Each number is 128 + 32 x the weight over the matrix's rms, rounded and kept within 0 to 255. Layers, rows and columns count from 0. Numbers have three digits each.

# up: layer 2 MLP up, 768x256, rms 0.0633, rows 563-589, columns 0-255
# down: layer 2 MLP down (transposed), 768x256, rms 0.0573, rows 563-589, columns 0-255
up563:094110126192176060115115078123152103116112073130096142155130073126115178102226132053120124102105148104170197148163152172106154127158155113149147172078106163171084080166070154097152144094154116129154099123193106110196129138111122092124147134135120136110131128107126046138145136143158135103115152094129175093101138149142161086090063124124159142110140110098118122168117182122126178142120163127080095078113139102130087113108133136124141152146130080132124163113180090204142135139080136140126063113106115125135141202133078171060123115176150155089120103105153151165101157114110117122095140122102136103072065157175086193155171078113122159121120142157105192142142151169112136124143153178170104091142148077168110098144148094110108178059145133093136129130119095161150176127136054
down563:096100136191129180092145127149118208126144144164101144160099155159131140108155117113092119117089111137099104153151131159144132156083091132127130132131080131060166124140131100152139113170158111127092104122120108107145114142125117144102104120108164185150112168093199175071154109114099106113133151169092130168088113128122139110067145133119027141122148080128106148075085120173138138072047165120114117132156167190202125149117184110096146149077181145137068090105076135081163174108097131130114169144134131118148182136151163095166103091175115142138119137140135122208110160143129179117110124136054172147146141130125139142102140108170174113085199084163102116146103066125080114161143190101098076131135095076100116136141172138143180122110090107122141159103166115102119068136198103
up564:110149156168145077097153138144159102123152083106109129144122127089143157171198127129112074167101151174208127041101149179128132141153138111088108161125094137131172122098071107140138089138123155117174069089133220134181031121137150076132115104133155204082112147214103131121121105195066143105124110094189179130094139107088126124089066192134084060139165116114129100169122126123093095178154150124151096118133112136101113089157155151117086108148118126134094112156114140159115120109123131200188135127142158203114153101146066135112173130126151106114097135154075139149086111184172142158122092110123122134096092153119109110073099098091127164097067086151106170145115089163128109167106148102094131179146130056063091102154179112131112120188099153121161158122137110139094137122141114
down564:082134172166104114084130138145106126180138119100122115132087100128048121139106101187100086086118142162122157157173037128155110101222155162160117090163149129113125112144155113084107079074157135104148125163185226103094078148177109149093110115130161108079127107105144158146160134105055143168142125111094178146129060155161115138119076169124163120145162132079164097145136137128171136099074097077133132144103105180147160097073135182169180135057129118170121166082120120089107142139122187120120152191084104154121098204146130118160046097133132161109134143149113059147123126175120155139105137096068104114139118095130162113127109222134133104138123167158118136133107132104090212110185114074169115108128107134116083132184118108103165186135155068192138127107093110127130110115184123
up565:146090113163153169102126147115087066161113124147113117163094144108102147159122157127143117192140156123091144125130152157095149092090143116099064144144052170141152114113166145112131102144080149142119135102187109176139107078140148146132060137113099090118122130196173154160139117151122156171153140146152082097096134112101129150129179172115094113144128070149108147144080111171111114147126125145152102182140135114131076136158132155076124092124105121082071099159125119130130092120128093098111149088188228098116220087160099151136103117083104086082175117161169124112161105196143142172148122115147227137117055083107102142141069155104134105167094099135106123114104163155129093184138186132126143153178091124105100112111137182107146181100147154067108123161143091060155128137148033
down565:143126168115123127108100140108105097176134131091111118088127166143089178182086172086134056157084100149125158154095136162082167066110162055117069097161106170108173134114124114180145096129159127172105181157141093117123111095106129164217097108093132155131139140090106130175125139165101137164150155152128104138155085173128135161146114055103088162118091127133061181119057164096143165095157091102089178095143179154172170104122141128066144135094081101129034123139178123115108113090134139124076122150123111197151156040122189201144098153098107151056103106142159125171146148165195130123125129114114095075118130116098119128146140054189124105080164162130129120128192083090135126138108139119113111114159114074201135087094157133170169189151160090168091121108172167157127116113168169
up566:137033079169130114108105108146130057119101195130175177150177053116071128114077122100156081177184207111110144088118099088093121035076129132119097110062160132171164195099126134135163122113074185096077095110121052169199141088154114087145111138159131159135110097142179087145161137122142074023140094174146181129117155158142090119089156089160189099156169073148116131143186129086119153177104138104153116149165115111085120080115104085160092148131115123122156107129143116138093137135126100098143099072068146115151135138130089178136151161128186117152116154179065149161093137091131125168077135114079162224115168149141129135145128107131137099135129185108095115177149063157095110151102128102136170092093101082109091101159078133170100147108144156188196106157150140099166102145192082
down566:137113148096134124102154107120100142157175115144092143172136152135118147126184129091162233108109098074171165135148137133122144160113086130104167072124129082167127132171117165184113166124088160088166167168118121132077156164094082138143081106086088099163114123078081140061145141092080091120135161147086139144121071120155116119117065153130183143093151109108166102179112159105149103004161147146155098138148164201198144159097132155162139190076137089091097164044117105140146151059131188166138104133093114111190126143159112169080069132186101178141175171076181073068106115165159234129143110133142141111129141115140092135105130151110106137117204102174182134094093102133121158179121089111101080096086122062095173107123145174075163110148173004134109129127107145093084155118108158
up567:135126118160111118106140150175136063086096111106173092101122089131120195126104178047198160087086084156183183120086109128121169118153152104122135126153133149098099128147165110089083127106118140109107102128174114096187144101162150148145107123121154098099132138119068181148146162151164118086163085107181144099143167121116163101107100131111127142151088131095148144112106158064110159126165100114175133214157131112131141105130166131125119091071142128138107144105169113161148101139162113114160153126096158106136077179112131150141094085177140120108121115137137151099134123140106119104168115108150143088090119125152134122097146123101138146129104136126041172168067143181139149133111168107134122151195136161185151140120154093148135146115161124159170136110140119135119162120057096
down567:164116132162134101143049136169107085168081139118144097167086108102105126174140125166090153111134144178159132164126127141181121135111094094168156086171128080148144133095132138133153140141118148085095171066113147096085175150160097124182128088073131146127093170175151147120129126097095111130154135160082121149119182119149100095092129144137136150097089172093092153161135103171197105051072160151131159145111118169125168178107172121108132136116123024150220096127114180112099095098148169080138128101139125136128148094122126116132110150111118084166138087158114106092068091157108127179123157114108195125140108199079145158140175152144038139105132079111131164153158128118109173087145125095109077112148140138215147089129166124123105113111125101107055105127157137149150112142133112
up568:145140143123123146065115142172137102169028064157122129107123125109128114184127112124172153105167099129111139129129144178153109199137114088101138187131152125122050092093106136142108153144058165181086092152126133155138159177110125128119123097106182094177142179085144155088092140097061084153148144139084116069105142146093171174119053150107151134079108161139118152191072109118043140149151203124051103110132127124105089144117151154137107142124130072153173129162115173126156175086164100129194107169195146151132123098166126161169150167165143115111172115108090115169130119100098132080103152144142162154113149078116157163115131160087133136110094167085150134108159113102137122147140149162146122144137103132099095091042142103186046130172104161105102155113136129154117099117092140
down568:114135151092085087110122098054130096136112126064125156143165167166136094126166108151144119103129155108132205190179146088132122129116131160103197127130210053160099088160094058084150105167161153128114141131131097113181172191189088168171086088170122151122147093078187161139114093131061150138093171100107192151116100186162086113097074103100151125111140112079156174147181156124172174157102138171098125077092136153114092120123120162116122123118050065169181134123152115145132145152076125157120095135124161169122115148130089119148090075145176189111048126099111158094106142159128094128076142095094143186123112091117132127143119147097159159140073161143138106116143094109107104160121045145126139110134159102098108166165159119129125124136132088134112177138154138151220070094106138
up569:107148132116125112119147118130139118119113098128105146137118116132126147134122132121137137130139117136132136110144108125129123125122127144133116137119103128135121141139126139133125117095116134127146115122153160146124130121148111124144120130147121127120151143116127135119127142117113116131133108128129151121109123114110119110110123137130145119115121131145123108134127114120129117166145131137128138144139144135139122127116133111132144121131143111141124137117145122139126120119140098108118111117127142134120142120142127116138121134154125113117141104118137124112136126129114127118152144129116121124114155132150127143112119113118121121134104138124115140125114126124112114154135147147129108136112124133142122142119124129124135144111130174135143149128140127141121143126132114
down569:133138126118124135111123124145139129119128132135119109118139136138108107127128115139125126106153122123129122138124124141136134115134125124142128128144145138119137121128117124118127127122114122116132137129136126135121132127138129130126139144128130123120105138122128135139128125132134126130136138137109117123129105129127144143134117125145138140128123132125121146136131117131136147097112140130133108117133137110115130129128144136106137136129105136138132123112115151110123146112111147152135129139111097127133140123113135137142123130123130140131120137141114126141121147125136144131120132133129141123153133122109145128146143127131104145108144113129144132117139109143140139117129114136118134149126135122112140106131160138119132123131126106136117110133123132129124129121121136
up570:120119182153141154118113134135107090102166139088128136120156119110092149156086174110102078114116115107125112087128069104135100109151126120105105110072092155169177156152064137129195096170087169053131151139151113085114120134164106077141101136126116130125095126127109084124130090148163086142134155140102143157113075179103097153114070132134098160122119088168130173115085143146048137193159109146147109147181174149122035134147136087139107129145182136149097142171121131147132102089120087156090124163156147180178219117124095095128204184099096134078141150197097147070137095121189115073107188116172131089065136177079130098137147112089111139108041078092081093127132060080136131157147190084153122111124066096170161134157097117170125090127118159116155150137131107152178137125141127
down570:077133125136100139011061086130144170165121169187105122176103152180044188147108101110107094089166128136118151121129176088121175124082161128130084147207108109174118141150117124094108151125164152159132132079138135112171164089124105152143197144085109128102134102081158188168132131081159127095152117144084067170145080083158113101104146160077134163160161160058104115138086132107135144107135143157140109103177080081146123143138140213114150114141141171141091090103175169054092161105109154128093144097079120174131136162172136176142134203135073123064196111113107126133117108071142181126119152100092106112121124104075080152090155125169137144105098134188163123139146138138109183119158149094171096088062158171129138147086118185125151068094096070138158150099160133128090124102176190
up571:112115111135150124130123117129112132129128126149102139133132127123132139122161137098148122118114124148135144120123131131110109128107131134137124129132108116151117113117124142095134133107136137121112142134134140148142111118150133117139116107116130129123141103130134100126141132109104127108136133140132138129102107137146121133128110150131146139145111108150128100125126147112105127176133139122144108133113123135141106120123132110149139120109135121133109133140135118139139121135115117121138118098146133133118119131154110132121110162154142119154140113144136128112136098132133098130128126135123121118106123132135122139111126139115139110127099122142109163140120121139118126156138168122140103103121120132106162146135132133143132132107131163128139149124128116123140138117114142
down571:145119145110132118112142118110098135129119124127110125131114131131127124123125108134126111139138132123112127120140136120147123125143124110135121135142145129123126147117122145119121125126120146111130130121105119124130127136113119146121133121136147140127122131126128134135133125122134126125110125136124133114141119146139131118141120145125132126117140148115123127137130136133132124118141127140123115097100123144122116141121131140111121144130122128146132131115139137124110151142115141136125140122125129127128136130111139104119110121135121126117151127135145134131130135130145138127136122124109119126125120115123127108133133113144117115154145112132130121119146107120149135132112116114123126123146148099114117130141145141110113143135126109127131112123151128140139146128112134
up572:098138126148094104124107127137121147116115125150105134154104136107126141164121164109130139115153158146169158122140124110097128123132126143104137120096111105130124110151158119117113107128115143118109086122137132131126123109126131100117121081122101124103133115149142161111148151120097092136109120114133117132090118141128113109098114144137170128134118105134119108111147155095109129161151133122127130135120143126140125090094133137152138129107086141125100121124153100131139105112175093157110101117130125124123116139142089128104123143175149104133147130168154095099147106126106132123124131127135148113120137135148122139108139147092108109118106121158112148144093141129088097160117145140150110118101137115169111133114124129140154130126128159115140170164169109128145121073117134
down572:159133142142123114091117116142111133127111101109141108124126166121091096137143138136148133150137137117117138152156141114137145100124160130143141133126125110141123111134124169111122135108116091117154135126142109162166140108110158135145163122115139125111092085108120142146139134123144117116106119123137109127103139133138148139127106098168125095089138106138102097104144146062131146120111106136138156121115096122142142154104125138115163156101134157122112147147116144108084116138120148087125148144134130158124113139129136133163123141098158092130107141103150140138116175129143120135149103130150121136127106139115116126133117135133140128136130158117115126136160138124128171137164137140118128132127131077106129094109175114129128145105089134131133123105140134143142108120128144
up573:114093161099146112075100084131136132083057185158118111237118094123133128135113157151128157121134153101132164118129113100183108116071104109093094090143110138128117138101154148098115083154096160147113097107112069157183114107137120127124164115123139160090103119127177131124134139156157089117117161089184106131087098141126097093116141100108127098131117097140120116121097100097102101124109139109147191195148157157153134131130146090135154138082151150123166141120175073105155100137151102156100073111130162103102150194180148145156155117115121056121110123185133147103164183111131108129173102086177151070116135105122162127068146087082138093156130106140157150136116091150098136111190159142128145151112135125141050129141192144136180201161115184054156132150112091143136147104119151
down573:145133109144119108085139165138100152190131152137175139116157195161155148134129146116083116176110052125187124114080126189075164103129025103094104128155111117068101091125141104148154092153163124172144135159079160150136123119154146109167036152097129128183149155093151139112178141153103117014111155131129125085152122156142127145098136101104149163143130122120136147144133132125111089056143058159108133141143103184121157147153179118165128150104130165130103064107136111124129106131140151091118075098154127140156092142142131118146130109163096147118120078128128144057123103083105141119119174115147113124126101084156212156130101149171160143134220138090180144091157128108211112135141101109111103154153081113103138175101155110144160116158065136135098139150128131102130139120123139
up574:156094039129086164154122068187101146102080140083111101087136129121146139119120107131156210165161116155160121138131064052076093117128131090153134111186075118149105100136069130148129105133185138137162113177148085117178093154077133052132173092072129104124173096177166160118139059120129120110119140113137068157134182099104113137104111177100132150138175124175100131129117093086184153138130167150138112186073162146168098119101098120139060152110121154203097061137109083172153146144123127096144121144143172114110153117100111107130151099098159157101177146112136150156095131114119122129081084126138121169090166170124132124111046081110086095063118148097114095150133105105097120118143139197123127151113111107180112124172144170155111201105136141124152124124088107079181130131153129
down574:150148101129118119082087136167132120119137168110109127176130148105123125131115111217124103150086097117123148148120112101074160094114148107170153125172133167141135165159140109130175106157169136076105125112206095097123105168120096097151135117122193159057091119094144132119139173093104161105065184177073133100100169106131083083101134104119133090146122117098077207131145159048153110121094128174097169081116173170162146168043112121077171124122173091146045092115130116145118179223125092147182107176056125195131107152152182120086092105120107121178119171077123134145117122131177100125136163100151113178128144133109158071151091160152105136105090126161171099120136116132146161121114075120102105081130099146132157140156190129142120088156124136119066138144136082132206172086171117
up575:095096108150055122134147139185135107111134169194135112175114135117161101206138075143140111115032075148139121112150194100166088143141090094129105098170117130140130144187135113128140026072164140149130134162109123178099103125126156108144116110111127184173113158124101076123115092086083158135187094131148141185082087067028158152126101196116142219126148078084152148062119168122050152159156086124132149104109146156163103084112129164131174092178102165120086133073175129121112149111150173228119048113129089166127120114123089115181170149168095089125152147124112146103062110081094097130136118122173124095088109151134145127119108154119117189117113148147109142201105103156126119097140161106120131067120139156127172158111147156098123122090098128179157195044135115174133123152132169
down575:158051128184053079119181082122171136141100159129111147125156218089157109094113074096144086108075123145172141096090127064071143145116151126136093129097114161168087102118174161162158112137148147145119155161159124177098169113086084120165121056163142137156067151103130129163152168151141088112111161129174100154134145111152135148132054109139124153162094163107149072137063090077041099160166136156109123171125173153064112113165153129125095174167150124151147109139096152185072112139141137143169100088161141116124165131143104131130150155155118139098103124113100087118093111102157083103061171141158121159079155167133081065102130115111173169094198167110090118175131127151114144173169132099107100139172103141131158102156101087138068128115091136159172137088122118170149089166189112
up576:132120154144083064131138083119127147116124080103097149131128154131130119099095114102131132142156189140095139108091130098137071155110071218128088139111073177114173097193167162094133093090145143121112068085193134190093146158138164162128144128142146167068127183128126169120171145053129076110110121067094096160100151097086133153134139121145104094066113125098103139078088159154155177124085121165106118166102127167175151150116158162109119049077124161135145112157170090098104133122094099114175139119080182175146147152189135085121147141124148123089129117145163117157112126083119058166113083107213087081095086125127158108085153120111158137103114141103156149083113107131128084127111184151133104145178116122171153138079122150145139183130149145134123201086177158203088123151099148
down576:110123081151167144128125109051118092142087145144103097102168059101170199142129159141122110138208115152143110147125192110135122122089119080158148081112214124129142164122105130103093094149083131120093153121096153129119103131073091140078133076100128154051195092153131119126133133192108140121104120156082160126087144125133097107102167105191108109128116147124115155119083188148082118002147113106136128152137101078127148089088126120159091172152161121110121147121064146121144175155108136130132158179122086122142113071113135113107125174198095139149104137112117109167147094162128164120130085167101174138112135167129122084170144187155111123141195111194139166145140110100122145123130144124150112076170132116109135139129165139096180156124137044159083146086140153133104130112182151
up577:140061115129108135092079090151163080131123151120140152132132079113104163110082073074138094134193153134145156106162142101102116083123113116125132098097138078191100164132133119138170150130059162047078136123139134135150148142168110110122102091170129112083108122134145197153157178136125132073140093181164195127136171124167109105138155090199143127136114073107096105126179120102094160170124162119115129088158122108093024087053109140105105122112110139104131104079165123139096123133171107092164092074071167099156120178140125165105119148177138120152170117127155153192110119166143135140155112165041148182123140140145183211165096108166165093139119172124177165103117099152134118171092134133147128156102144128141144114123105118147096163081148131165198100116120092091125120105122108
down577:161151153099112113103123085115090140154140133106098138184147141154121159170192122087103151086098133097144116126178079115176193121150108114124135126186103118165141165143114147177111100155136125156111123136073115074109178125100107165149141113085086151169089116126116151085066138102092118121112109158082129130146091118133123166091066126064154143146192103087107142176119155136176097093093187080130106150117174154211158189167124184134132157123115087128147126121056140110147133095109140169135092156123142118164163091149157108074084131101165169129071180117132092093096129139101229146114162089176127140102160118104126135098126125172124119140157094147170118143086115146103166138109093089102093143121155058131136056161164165134148091140146046130119153151112146113137124103163104
up578:116079116107083157135150124070119153084146155118128139166100108167158175075127108116120183126177109088099133117139130165156210124084094176105137145130095119136067109173088147145114055132076135087148158154144136187189123113165088122074110133177127147140177077115164139114178145129140160118098163155127114137097087136114159111115065127120105121102147121130160156130162059074127193115128157165125157138101171131112132148168163069128120121083103144140103095123134096105112120080148092117096111116143114112170192114137069132130124143180135173105161137153173166144146147149095167077161153114093137125071125159131152150117104108108151086108142137069159122107084102139105050194096163137110071154132114136065121130138135097148159144121106112137129132127127128161123135092161105
down578:094133104144163117159125209153132068176147105140169145121152115146118135161153087131158092121174109155117131141111124113130052160129182161142121101192101143098173107074102097136193137114139076081111142072113132099086142168138137134118126112163118116122098157144142141114102133112120151134133134153135123074121142139114097111119149146140179085135110137133134170087081156111127094137123137070128100098104083147143089171108101133144135163166172121143131141139145167133091131109123129170124135145132107141105125131123158149127166147088120102104091134156095121148119130114151104130112129154159133179087132109108140075128144131121051111050152117133164157132111121126135118113138126091122114149111237169138128141145096069092144131167169092156103228100114160147117125172090111
up579:116176130097095112102094133142106104096148141122096144159113079098150135109204220158133119108142226111170103161130148138202127127125166090134165092116101117121121177094107145163118096088183175158168164117174103143104118148189130078108062195090113169192139139106153131140102111145132127107185209158175148062069199089072154087109077150131145061072137072090115161151130103086046126152158109058115117238153127140095169157143161140110134095122135130070088150121120168099144124176131147142119162170129072119155121085126116096124124133160133105148096121144135175124096115133096165142204147153166132098117112110159141126142164110092073102162090116140160132131080168155112054105161110187161161181073093152121165166131118078086148198086121140154086135120109164134096116082126168
down579:121117037152121119069106114114101111176156148163104176162141114221148136126111124068161124116091132119136147093073074126134140136183134130116113150145075127166105159124142135177104075111134130150146105092122060161142136165146149134156190163090126061207155120125127146156081116187115108139156169135165127136192101093110111134136100079158171165188102059100140134135071201120182128125131134085097090210084067144127138138104142086119153083140144142134137107162136157106081105147092099102183163130231069169123127148193101166114145082127121115082049105090094125025114135178126040146076174108188109174088117069108135136103116109075152129090112144160120125181110110126144166113137097151112153166179116154134114125095169122087150184158109089166108138164094087114141097156106173
up580:157097116156120142094088135093148090146070157090120117114097139142094129156120104100174100121148166173139189117096134148106167073113104132133183121072143074203106085095172125144159065135115190081115094117128105135183126138149127179138172115101073081108048174097163082112109162160102125090152140169154120110125146231151162159113063123080169161108113098116063092158156133118146142160144136139140142186167158098083114100135125137142090168125124139187150185145169147178129139116175128086181081104047200141131138116115073158139148172145177122142120153141123137071116179130136097140140174090125069159080075138143138185143139076154134128107099165120120104182164086168126110126079113105159172103111111117158124122142079099176083129105142136144109147138150120120120101110149132
down580:138111134089101148116109093171091078152126099177080151176172135115106108086147142125119116105135147099113147111128092110163050134133137145177115090207121106054132103166078086137128163065153137144117126146134154110096118132152098095097143125130092123120164121117097136089183132110135089098099170167110126143168096090149104067152157184136181132076176136086120148135125207137148155016122149121107136155123135118144127149090076179184186131135091167131130128039175117103080167130120198163123173119089057113110119128159132126179128088128134144102142105106191075139108076146154150137145131194149119127139106048095082117129149161145135104156202148190131133081067127136152141165096105136129112129181122120105180142153119180122103122112125044144152122121153092182134134193101094
up581:129121076110137100084072125160055121170149071145116119139128218099144138122147091131092088144099099190090148133162151076085083110073155128142081145098131187147141168117170119088160140141141114139173101147147133156090168138129103124122141084085119075119122181190117178101095157127110141136135083096094133128139077193064083115121151124138142102062111111165155184144124146122152084165093160155057149122123129125156126118093128109120121109117149110113156182133152116055111107140091100158166177123183129133160150065106155107138150129130154094124071126154151127115107136101120063091157127088130098170111181117106165122079094140121124176178090118128108097110105140058101143104157134171094077189161155144124079151154121140106169175145161165124120136184242118122099117119093104
down581:121156125082163089111134122157138184120050099100157123091089143120212118148155102054123162138177168151127058104210193148125130174121081134170103177106118166119153144093135127087139162147116107082113146167158114124137143148042152166164116141102070107064234116129081134182098139120162076118142134143121073124134134112140136116109106170145107132112149100157135162142120201135109175172139133120109126190106117093124159147178112148133131161067183106122132159114104131052114168116099098106142135159121140105130124082150155098092107126088151176138187171089087152134096123033100128104113101134137129126156140116140141101125108166111132153159090202148168159087108125144146116188128127100135104070130146188050102178143077122102118176063127129133124061089077063161115146127144169
up582:059087197151102077120157180148166150122167164133059159191110103154153170126175147141065150148061137124095083142134123109127100158150121126094112118105091138084118079091119178117096114096117144119165061107138101114125167156129112141112160088139103132121152133164100173120095082081102115172112111129134129131138125128099123164121120130130143155126078149100085087158085209137089112119130085175092151189170133146160130067125145101124124100150136141086099123187161106117191155104118135154149141110111130140103096176179136140077138152193136093152066128130102080132069032125117111140197124167134125136122113115181109102112119108130121116078136183166090174159172131116109155128147196159140116135083179178101098142098154158176110073087194155091103230133119173078096094095153142
down582:111125134169161136063123152109157148098113136121089142157158109149150137128168135157139162199133139112129080183095119123158150111127130118127178135170105162105161116112108127099115182167087109120102128098139105127110151169077117121151135067097097116114097133186136140157125150111122117154146156177127123144151164167182051109111123152141150139134137125069125177107083166148098104022137120054152076141189127160167081141131139107100113143145139132114092139132083146076109129126088187121153124160086140039108107091136150137110100203177065174128104201140118093182071120102117167189112115123141106187131111169122079108145140186156149154110204158127119157189109094154093167141132188079093076121172085116080118101143089128122112129094144086148153080074136104092143075105158122
up583:121125111199118077120152119167135092080086137172140163119049175106149109105157098135189116145084110131190154113122104137172172095167162122085109129100129122140119120162113147121136157134074115147106093102109150156210119105140100130100128111154109133120173167156131109122145102145108133151107103110131126124151152147096122142122091136104134069160157119111100159165112127126160100173083131134146092140154126116153184143113108134107132126069126126106119112143164074134156069127112070138118152092149164157103135126210105123080104175113132096117101095110165132129144128082094076124124105170139098136086148118118121201070152117132109156171054133143156179124079147145163140121160145182121126162081136131094131144131161183144102122110109145122165133132165057165128121127186108
down583:148146152087160093187137101129103116090159183107185119133139176140135143096115119177070192161117182102126059110144130126135183116128147160149142117132130137110171125143105097160181147175128095108115146102172097130106190081141158143136114138126153163155111051101115091181093091114151112133078182081158174123084132103178127124155103085077129103096086125136105130144190118119136104066146144132121151168131161141109103147126205131110153177102110109131113058082118126128083176148206131111123085135109106126090087108095117098149129146137131161149091147148114136133122138152151159118135124118118156110117105157117138166118163114161129158114123123047125118131107129103186078157138091140156056134116130111128108160078121115135099109126105083141096137148092162123118124020113143
up584:058129094111111131177163140168137133102138100101069148163128136100086126117135119141126145075120115157096139100129119173105147130146145130053117142098105165145132118183182149042085084158120171110116105163161107197125093100149095107075131141110129143093141142139077142142122097065167044090083113121191106159102119134122136109160128140140133118104120089193149124138129110117051146129121160146115135142109137195093111133123171119116189115122096156114155127142161127121068184117180106162096060147163128080152116124206144121068168127095154070085132090144173108139094133103141113181113129162118130143140093158150143132146163081130085103124121155103127135126099058155165099152093150118128157143074126099138124129127089183109151193132147134137170155126126079176120087083182159
down584:106139127157150114141124194123139130112121132151137115122118129159129054168060118136167123096202162152174127152134125130177163115093113136121104125098133111136104080147135104117146097105164141084111146171108127138094136138158140159182147109058094145108197154127130196119123133141136127094063132121107126159185123121118174149115113155168144155118140115090176116098137118089067071081130129201127092040114135122134147165084150113206116155140133081199181132135085139081124168093145131145150123117135118145113144101116134146144124129106106130092129113104094084114119170172166131114123082129128080184161119147121122122186147087113143152169186111125166142154168093121139163144122126114071130132142145111093118131134082111135109132114103051094056117117104097133129114144162184
up585:133161118116124142070133053125142096081124108131152117148091151141096117150082158121143114102185107090143116125090132122166140103131148162155137152133125134133115124109096152085146103140087110116149122129149115145159157101112153085102113115166114154129118118132109091149150191137115143112155077148139093094106094132131092172102163100142141152092108107091165114199117218129119122146115115178165147132170225128145124138135160080185118117112138165153119155143149096076103121062149130159118074131067131068080100086130088146093143126119123171119127121085102135095082075109097103109126130164065176172149210140110144213135173070145168051097102185128112146184166137123080155103144118115146135158129165123137087142154121159134106161085176134069111111083144124080185165093146115
down585:138116142092153086075086110110230144143132112124095132193108132102154129090182106105099132139152162077118151135146097103174165151155131127148130113154053100142105069148165135111120142113139120112114190066103156093128127105140164147115207098154140090125091102101062152145126124182111132110084134103108180136151138126150140104084127131152128138094104191099180114052146130136147112170083116085147181128141099159158183130088146055066135159172071096094113159134098118088147145144180078142115165140153157169122108095157082109151139160135127139063150170100146138154170146184105146178142095118173153188098105150071133132137126133148110124155075135130100100076127139145138133142129102104140105095188189092149091132132152099121139152140191128097124074145118078155126141141154111
up586:154093182134094092124133116097107062195084138141147189148121192132159129157131187146142073151121122156159134167057108121134172105093092076112144176129126090136146115172175137139156096096103125120066118132121109126126105127190154116099124142207127191121116162148124132147144167109139110111124153201136140145106141169145141135126098139102154101156100119108135102096162111151123164150062126061150125120116131129177102141073104124129183106087123137164148103107124168112076160114183103089162166121068141136104080131104084059171108088132162117109114126121159113137131116109188152109128162121147087169065102117112172147067109177100124114119069107109087145161109188163114145149111144080094125134151089165153141118061128111138102112101186135154147142113149118127116119139177158
down586:106118137112093157123159107125169177121152102127096176158082144171052118109133119090106144104115125104129124102151072115138139072190139186102126118204132094152127154152124132147110175081154160157066179110105165156148117122093144078131220170140145130142132176081101092122106106126169137097140153141107115177156056103120072152105045149133172150075159112110171117118117122136211155104124112125122128117123103156123172218086140137137122090106208140121129147143064149073065090128158109109093104098149096179209185089159101141119096144166124136130107157077151168113072144133117147101138146175120092111153094131149144167115084104141149126127123201167047103105146111106104166117109125123107122114138166106146117097163180141148128166138164076129116123140150124183106105114125112
up587:141165111107082081117079112126115130119135102143088154132107122096093164114127147059122124153156125143154159181087128138137119096143146150109162129142104102180128086175122111160070134071186119114135095142225095099177106118148112105084119124184079113080102154145151134145124167104116134081162145141132080137138148183141149126147108150142167092103131191106085117104115164066112174156151046127095136142131116151181115147132145109103084120114115201114162155175126080092095116085117067140138115102133130120146098161167137152084126182175190080095115156187146081117162124067146109188074124116138101136123130135154124097118193088087098109091119160151088147148143080130140072144129149178173170108060158150125190121080146121182183194101136153114127161109154101166115109141140096
down587:162100128152173125070152187080110129094137146142151104157152131109164082141123149160067121154077174073115037103132129069169169096147116140181115130118090207110115102120118161088114092134148103150116146082119100138167118163076089137102178106120165119136122139098104094156133147152143145138060218141111120145164145113138159166137095126168091133100139079106156136107130143112090074132122100126061133139130167170072147147115132095130161116159107048132147098118130120065090194120112136102153153169149107154093142083164151096135111145175097159093126146134124120102127126143104119126111099139101158128143143198124099109081140126101128192151131098102164115089127137122100100107099133120149186109130185111109102151115177175178153202154122164194119114152141131134161083133203108
up588:129110089065138107077088125101177114104076126175115107128153136098166168109161100097103138122178131178161158138108111137129127139113075117172156116123093162117155144145145098125153155124068136115098084142105145182142102127139142143131098114139125121114116089149130145149132199122121092112109084183104163116130158192122157137062097143098178069159099153149132088176171131115124158142157071179156113166172138116155090120110095109158087126143141146140121161102125103126116091127195099126140120096090147121119119158162098143131125165107159129115156098117111133150123080137164118083161099080079145130110085132121159134158161151085098110128152134117092153133098139090150125137053111064171058115080094075132167173075097106148139115120153136190167129151136102135118138133176157
down588:109100131150096097099091139109115147080089126123109207181070174091110132148115126161108152124136171110126096128175141070179111091108129091141130167160109088120178072129110154106101119118140086176121089146165133109181121125100133127099174095152140125112085179122134161154107097127122176154182178167084091108173149155112079197096125075147131125152156112138151110148025179138158140149138173122110102100134138179164168147132143116130161063119125140135139107160070155075130120121091133164159124210133119101091116103129086121156096095113081148075092143135092086160150162164086082157127128141153120138151100110135160143058113067114094120183162120137116166080123094129109177121119176090097093140150138099120161126158157080175197133193191135099103090148140145148153112156107100
up589:120198155132126084165095097204157073156139134168147120108102121150092191115152082037126088116119150122106138101129147109130085070036152161129071060161121120073112131155156100135109169096144126168156116149122177173157095123162083153203155124152148075086084198206066126124145147131125103144129164115208072178118166059155139074127110113127102068163128115151136083146180134065148147143147088156202185094142095134160117134147093155147168113157125117103155142110102138181104082102120109175121158143117119116165106128179140100121163116098112049179123178170149135174131055149102117191162062166121135166063104115127191070159178136121103075123116103099114104119101160136148015120070138146184089190140107146079132185147091109120083117115132165101157161210099124154110072109103091
down589:129184190116083038082101170137088184115122126124128129187103129133149127124119180108077124165073195078122078170132215128154135069157104112225124103154138110125150132129168133150103059159118135159075114149095157121193126149168094147131134127064163160101065182139140136131119163101139159084111124158098145086141151122074080103124163131172086110129147122164125060168122136122122071093137095159193181143097123152161163104104107169131073134129144121113150122074098154107089142170107191151211078148091145144165160049154155130127193199161150125173089166148146100157168165188155136069126046099037115221115148103074108086126062105129104140084146155167129120090120123172114044119110129161110072138142118146084156103132148103111120127204211115108093147108181135064113110117132146